Weights of a small transformer language model: width 128, LayerNorm before each block.
Each number is 200 + 30 x the weight over its row's rms, rounded and kept within 0 to 999. Layers, rows and columns count from 0. The size before them is the row's rms in percent of the matrix's.

# layer 17 MLP down, 128x512, rms 0.178, rows 0-50, columns 448-511
095,197,231,260,212,245,200,184,194,196,214,193,233,251,221,140,162,206,225,187,172,197,198,152,234,285,261,213,187,194,206,201,224,215,212,239,210,232,211,249,198,174,189,195,193,191,196,228,203,239,218,177,223,260,158,178,229,207,199,198,178,201,247,163,203
100,240,168,237,227,213,216,260,207,182,142,218,183,198,185,164,200,170,222,172,160,224,218,210,192,191,162,254,179,203,182,164,210,239,203,188,171,176,146,168,186,229,207,223,219,183,191,188,211,131,200,165,232,236,225,217,216,132,161,231,194,211,187,149,214
103,188,207,173,175,198,218,190,187,204,200,154,208,166,215,161,244,171,181,165,232,165,102,171,162,196,262,214,199,200,213,228,172,196,200,272,167,209,191,165,252,143,176,235,125,189,223,185,186,241,233,214,169,110,193,180,239,206,129,188,188,177,190,257,218
105,174,223,163,169,179,202,207,237,220,193,175,177,197,152,179,202,181,207,195,167,207,196,294,215,223,156,201,221,202,217,210,236,212,228,200,188,176,179,190,189,222,201,196,189,240,179,220,243,151,126,235,222,135,172,167,183,181,162,153,199,223,221,238,218
098,192,155,193,193,252,152,187,175,186,250,223,165,219,197,177,235,229,159,225,193,231,145,212,208,226,170,225,188,206,174,186,188,228,145,184,204,248,180,227,206,207,174,184,193,164,223,209,238,174,158,182,163,205,137,189,180,208,161,177,188,189,196,186,189
103,227,189,123,128,178,197,191,203,207,204,192,211,202,196,174,159,216,198,257,231,153,220,206,234,211,153,204,181,194,208,210,133,237,203,182,174,110,213,235,186,170,182,189,148,192,206,166,183,185,181,151,188,217,195,233,212,173,266,210,214,211,272,174,165
100,182,204,133,214,171,219,142,188,224,255,200,171,233,194,204,206,183,199,206,265,223,211,207,155,202,256,147,214,198,176,224,263,219,194,197,204,117,286,207,191,192,175,242,239,190,223,228,186,228,214,233,200,219,218,131,253,222,250,210,199,229,229,201,246
097,221,170,178,213,163,206,200,204,172,139,201,156,216,194,200,183,197,158,197,191,193,267,202,192,194,212,174,172,172,139,154,137,204,230,168,202,215,215,240,146,234,165,168,160,199,194,239,218,200,199,257,170,196,154,189,153,240,216,225,225,196,199,196,183
088,214,224,156,167,232,222,231,187,202,170,154,184,182,171,163,231,163,166,199,238,204,237,222,210,200,202,181,210,245,219,219,214,206,206,208,230,268,118,202,186,242,209,192,193,252,212,146,167,220,221,171,245,169,191,156,171,212,265,190,185,211,167,183,256
099,189,187,220,173,181,207,221,151,164,181,167,156,201,187,197,234,220,188,182,170,190,179,219,170,234,210,182,262,165,230,196,185,241,226,168,217,238,214,195,179,122,226,162,214,200,227,167,143,212,192,169,182,167,183,209,222,189,233,190,186,218,127,201,173
097,240,179,225,233,207,226,222,215,151,189,179,166,147,158,197,200,161,194,214,236,214,221,155,221,175,160,228,165,190,170,148,268,184,193,245,169,141,174,219,157,175,226,170,168,185,231,201,162,216,225,193,155,209,181,175,172,189,236,189,206,199,138,167,212
095,235,159,179,165,190,181,168,174,217,196,200,139,172,268,232,186,198,206,184,137,148,221,217,136,209,197,207,212,188,179,214,204,223,200,159,246,149,235,180,219,216,204,233,217,169,227,220,209,237,215,188,196,246,181,253,187,183,194,190,187,190,203,246,165
101,186,235,179,201,241,153,188,204,196,179,169,235,201,218,177,159,217,263,207,148,189,223,134,208,195,133,186,221,161,207,170,169,205,146,222,164,192,181,214,172,226,201,232,161,201,194,226,215,200,209,236,246,158,184,167,223,216,220,206,210,171,219,238,143
104,214,217,237,216,198,216,159,222,171,176,198,202,176,212,160,192,180,218,198,202,159,167,208,234,158,213,214,199,177,230,207,180,156,230,220,151,157,200,192,218,181,229,203,162,242,205,208,235,209,176,279,185,212,176,210,201,204,169,204,240,186,169,197,154
095,186,187,216,201,274,206,213,244,188,230,209,165,184,216,177,171,241,163,181,195,177,175,240,220,157,204,250,178,219,188,246,176,145,211,185,213,238,172,258,197,248,215,181,184,180,204,181,193,176,185,230,224,193,231,201,133,226,254,212,228,218,188,227,183
092,214,198,194,176,181,218,184,245,168,265,262,219,201,192,224,210,192,244,190,137,233,242,222,175,224,227,231,226,245,201,166,191,258,204,186,222,173,192,187,190,163,181,210,265,193,180,203,217,182,246,203,177,137,251,253,165,217,223,152,208,185,179,229,199
102,180,190,202,192,268,205,197,247,222,207,218,194,177,254,199,164,206,231,184,233,234,198,242,194,191,222,225,180,192,234,229,178,185,179,186,203,213,163,173,199,203,185,179,194,233,230,209,249,212,138,165,214,172,190,196,160,195,190,227,185,180,189,179,177
103,209,230,177,221,162,211,187,153,197,155,199,167,187,188,205,194,190,208,173,230,227,229,255,220,240,240,214,234,204,246,190,208,203,219,197,211,189,180,160,197,190,183,208,191,210,167,215,164,205,168,224,199,164,177,157,198,215,170,195,185,178,216,218,205
098,245,215,192,203,215,236,215,203,188,218,202,216,200,194,240,241,234,179,157,179,190,213,199,167,220,217,176,195,191,192,174,183,237,163,174,226,104,150,196,242,170,153,187,264,219,232,270,197,224,241,183,211,141,147,218,157,227,182,236,196,175,209,185,195
096,226,173,161,176,137,165,141,254,187,231,191,232,164,210,225,200,184,224,190,235,191,227,233,263,182,231,182,206,213,190,228,240,214,237,185,173,224,209,182,166,164,161,203,210,285,187,230,158,197,170,178,144,159,199,215,197,218,184,160,224,197,237,177,183
099,183,232,153,151,207,150,173,227,156,270,179,174,252,220,171,241,160,177,205,205,187,138,156,172,220,160,210,189,198,181,182,277,167,209,185,166,213,180,219,182,225,233,204,216,203,239,219,171,172,226,199,184,156,208,187,232,174,189,193,214,231,202,225,143
092,202,194,260,168,190,175,208,228,226,188,200,192,224,204,198,191,194,192,214,211,215,233,235,163,170,209,271,169,156,246,196,206,202,224,215,146,194,203,194,189,162,197,224,225,210,221,169,198,220,204,225,134,127,252,215,193,212,186,210,178,168,213,242,190
096,134,197,161,156,189,162,173,206,214,225,229,216,214,211,257,250,212,198,196,203,181,179,193,239,231,242,172,198,198,261,237,195,247,209,168,197,222,201,206,235,193,191,152,107,216,201,229,191,212,203,231,210,137,182,161,194,177,161,226,216,177,237,227,213
094,208,180,173,155,190,150,204,162,241,288,265,217,146,217,185,214,253,135,250,208,265,145,168,133,217,163,173,187,205,158,237,225,197,183,189,204,186,157,214,204,153,226,231,202,199,233,203,185,165,180,199,174,203,170,217,166,258,204,183,217,207,135,220,218
113,249,230,255,201,130,182,193,177,236,205,186,215,192,225,235,176,231,177,178,247,175,245,171,213,221,247,209,202,196,178,176,235,209,161,194,176,222,234,215,233,165,196,220,200,206,231,224,213,195,200,221,250,226,244,164,207,177,225,155,192,200,213,155,212
104,231,188,181,192,178,173,161,188,186,180,261,224,181,189,214,177,202,196,161,205,240,201,208,137,244,259,189,208,201,183,196,215,247,136,189,216,254,156,193,237,146,217,216,230,209,205,175,238,194,219,236,185,220,186,187,233,186,200,184,217,184,198,237,157
098,235,213,227,143,184,225,184,242,197,155,263,138,189,180,220,229,218,235,245,214,189,182,183,247,231,239,218,183,194,234,194,188,200,242,164,259,195,176,194,146,236,199,228,158,173,177,200,207,191,191,211,163,218,231,190,199,208,228,182,198,196,211,203,251
098,226,233,182,150,174,234,212,209,174,227,239,222,210,185,186,222,169,233,195,194,195,187,204,203,138,179,174,144,177,174,207,235,248,188,140,183,159,172,229,210,230,187,193,207,209,224,191,249,227,242,195,211,178,189,186,158,178,199,354,138,225,180,168,237
100,156,149,222,199,163,176,154,177,229,195,240,219,287,199,201,190,183,215,202,254,239,202,174,160,210,197,208,209,207,217,220,182,252,136,213,151,222,209,222,229,225,209,200,214,177,200,184,166,133,205,185,208,183,223,162,164,207,264,184,180,203,191,199,190
135,224,216,181,173,247,183,206,195,219,197,148,212,200,184,177,159,217,193,194,234,223,230,174,193,213,233,264,150,77,208,207,230,156,164,252,166,277,167,208,178,212,216,236,207,218,185,165,242,190,200,210,240,170,185,201,193,218,207,221,230,234,186,186,188
102,194,227,212,157,238,104,215,161,183,221,222,153,195,215,199,195,215,163,178,164,234,262,194,193,144,224,208,157,195,206,168,181,163,222,209,225,229,177,178,145,217,149,239,168,245,243,191,185,187,173,173,174,208,223,212,218,221,154,199,238,196,215,172,218
093,137,178,207,277,283,198,212,208,193,189,179,260,224,202,215,194,194,143,208,172,176,208,184,141,181,162,197,177,268,217,206,160,226,173,243,165,263,200,197,216,212,177,241,193,220,170,170,218,225,258,219,202,224,190,193,227,220,188,230,223,193,170,213,223
100,216,218,176,208,175,264,100,219,196,174,116,238,188,186,214,225,198,211,188,144,238,190,189,227,154,229,168,191,215,168,181,137,224,259,161,199,193,187,222,186,218,183,213,146,206,208,245,190,176,133,157,188,194,243,217,235,193,229,177,168,194,167,220,224
089,137,194,193,219,224,194,204,192,163,182,233,168,230,165,206,274,239,220,180,192,181,194,234,198,203,171,174,214,219,217,239,187,204,206,213,305,167,184,190,227,211,222,186,168,177,216,183,197,197,193,182,175,219,181,224,192,164,260,218,197,197,198,224,263
094,213,202,224,237,181,171,158,252,133,264,203,252,213,157,191,158,199,219,186,206,189,158,151,275,251,235,188,181,196,231,189,189,221,215,198,182,199,242,198,116,221,175,161,215,179,216,179,263,194,191,169,215,167,202,180,235,156,250,182,226,213,213,223,233
096,196,199,198,208,164,185,204,195,221,202,168,197,183,217,169,206,261,180,251,203,224,297,169,242,215,141,196,221,184,208,209,189,230,148,191,207,222,169,221,155,234,208,176,227,195,141,157,192,169,189,274,213,182,179,207,231,261,155,187,188,169,195,216,150
090,198,187,240,196,193,198,201,167,214,197,133,242,157,201,232,201,167,155,230,178,131,151,177,244,163,243,231,236,208,271,229,189,221,164,230,191,291,205,194,209,143,193,232,182,246,174,213,261,168,211,199,187,198,205,171,173,156,168,178,213,156,183,223,197
105,211,242,224,178,249,183,242,237,212,180,230,169,177,213,226,150,215,200,202,218,184,230,220,236,220,239,252,205,201,158,227,181,151,252,183,208,267,207,190,201,234,188,163,177,193,182,172,226,207,223,232,203,217,172,213,255,229,192,121,225,195,104,194,186
096,232,243,202,211,204,213,247,196,234,277,212,171,189,169,224,186,186,239,218,172,182,233,199,178,154,172,244,203,203,199,216,203,243,199,202,176,273,196,188,177,191,246,209,182,189,173,220,286,242,189,248,247,190,239,162,208,205,180,162,193,193,240,202,209
097,154,196,260,209,223,186,189,194,163,214,187,203,205,195,243,198,239,181,161,174,209,197,210,165,179,169,156,188,193,174,236,174,238,218,178,206,272,217,166,175,272,230,153,240,174,213,212,132,236,167,225,240,220,230,167,189,238,158,275,223,170,206,168,186
095,208,270,146,172,189,230,197,223,213,157,170,148,220,231,216,221,218,205,189,184,198,184,245,217,197,259,145,158,196,214,177,159,180,232,198,229,205,221,261,175,234,206,212,194,156,206,246,178,174,222,228,195,193,202,251,190,202,195,140,189,202,222,212,172
103,259,225,156,187,173,179,168,188,239,172,222,188,189,202,219,212,186,150,177,198,211,221,194,195,177,273,136,205,220,224,260,196,290,151,229,171,225,241,252,246,184,193,204,208,222,199,168,153,224,177,254,232,202,201,208,220,219,165,186,212,277,181,174,249
098,240,213,163,240,212,264,209,187,190,218,174,205,193,212,188,276,135,190,157,176,191,220,218,160,208,294,181,214,170,205,231,161,219,183,179,190,223,212,200,211,187,164,225,192,208,215,216,208,193,179,206,169,167,139,181,214,244,198,158,199,190,209,240,203
106,211,212,184,179,190,235,175,188,186,137,186,184,204,140,216,185,208,219,180,173,205,233,213,212,177,233,236,197,180,219,221,198,195,202,265,184,182,236,220,208,161,196,188,199,178,192,166,213,201,221,138,191,227,183,236,236,190,236,206,178,222,212,211,190
092,152,209,159,204,202,182,172,216,225,190,196,192,186,178,185,128,243,226,206,231,212,208,211,204,186,103,144,252,189,177,197,254,172,224,190,198,221,216,172,156,215,235,187,190,163,196,166,151,250,200,211,150,203,203,246,231,191,246,248,204,234,265,168,202
105,172,181,185,184,242,189,177,193,235,141,174,204,173,215,211,191,211,180,213,203,176,189,156,220,128,172,134,177,195,235,229,226,181,177,193,194,272,225,178,208,198,205,208,189,182,193,189,182,264,186,264,181,234,155,178,237,205,230,187,249,198,151,199,211
100,235,176,164,169,194,215,247,182,198,216,212,210,193,193,220,237,252,170,185,156,220,248,223,255,227,217,172,168,176,175,245,227,189,158,254,181,175,229,165,176,247,208,208,204,197,215,198,225,177,224,285,199,146,214,239,253,175,221,240,224,194,250,200,196
098,206,163,141,224,216,178,251,223,199,205,176,175,208,202,211,204,193,236,150,188,253,284,142,222,216,163,189,234,199,242,170,163,261,176,208,225,181,243,204,242,208,203,194,220,221,181,211,142,183,204,215,201,187,254,114,231,161,228,219,167,199,213,166,183
103,233,248,328,175,211,191,215,210,201,209,190,260,210,218,254,201,166,253,166,206,141,194,232,209,162,174,230,206,236,211,171,190,215,228,162,169,205,165,191,222,183,212,216,219,193,216,283,156,186,273,158,200,205,195,245,176,196,246,256,124,163,200,257,247
092,147,194,212,191,281,240,139,214,164,142,205,271,169,220,219,192,149,178,193,211,176,188,200,164,208,226,175,185,198,191,221,208,182,203,176,188,188,252,183,212,228,166,201,223,180,163,227,201,185,170,133,217,181,179,136,193,192,119,196,195,205,255,164,213
099,223,235,239,203,230,220,154,213,184,152,156,223,197,214,193,232,224,200,191,216,214,183,155,219,174,222,238,195,186,184,232,216,184,163,189,210,215,232,190,209,227,155,246,201,170,180,197,183,190,242,144,234,166,219,197,249,234,257,178,247,209,233,174,205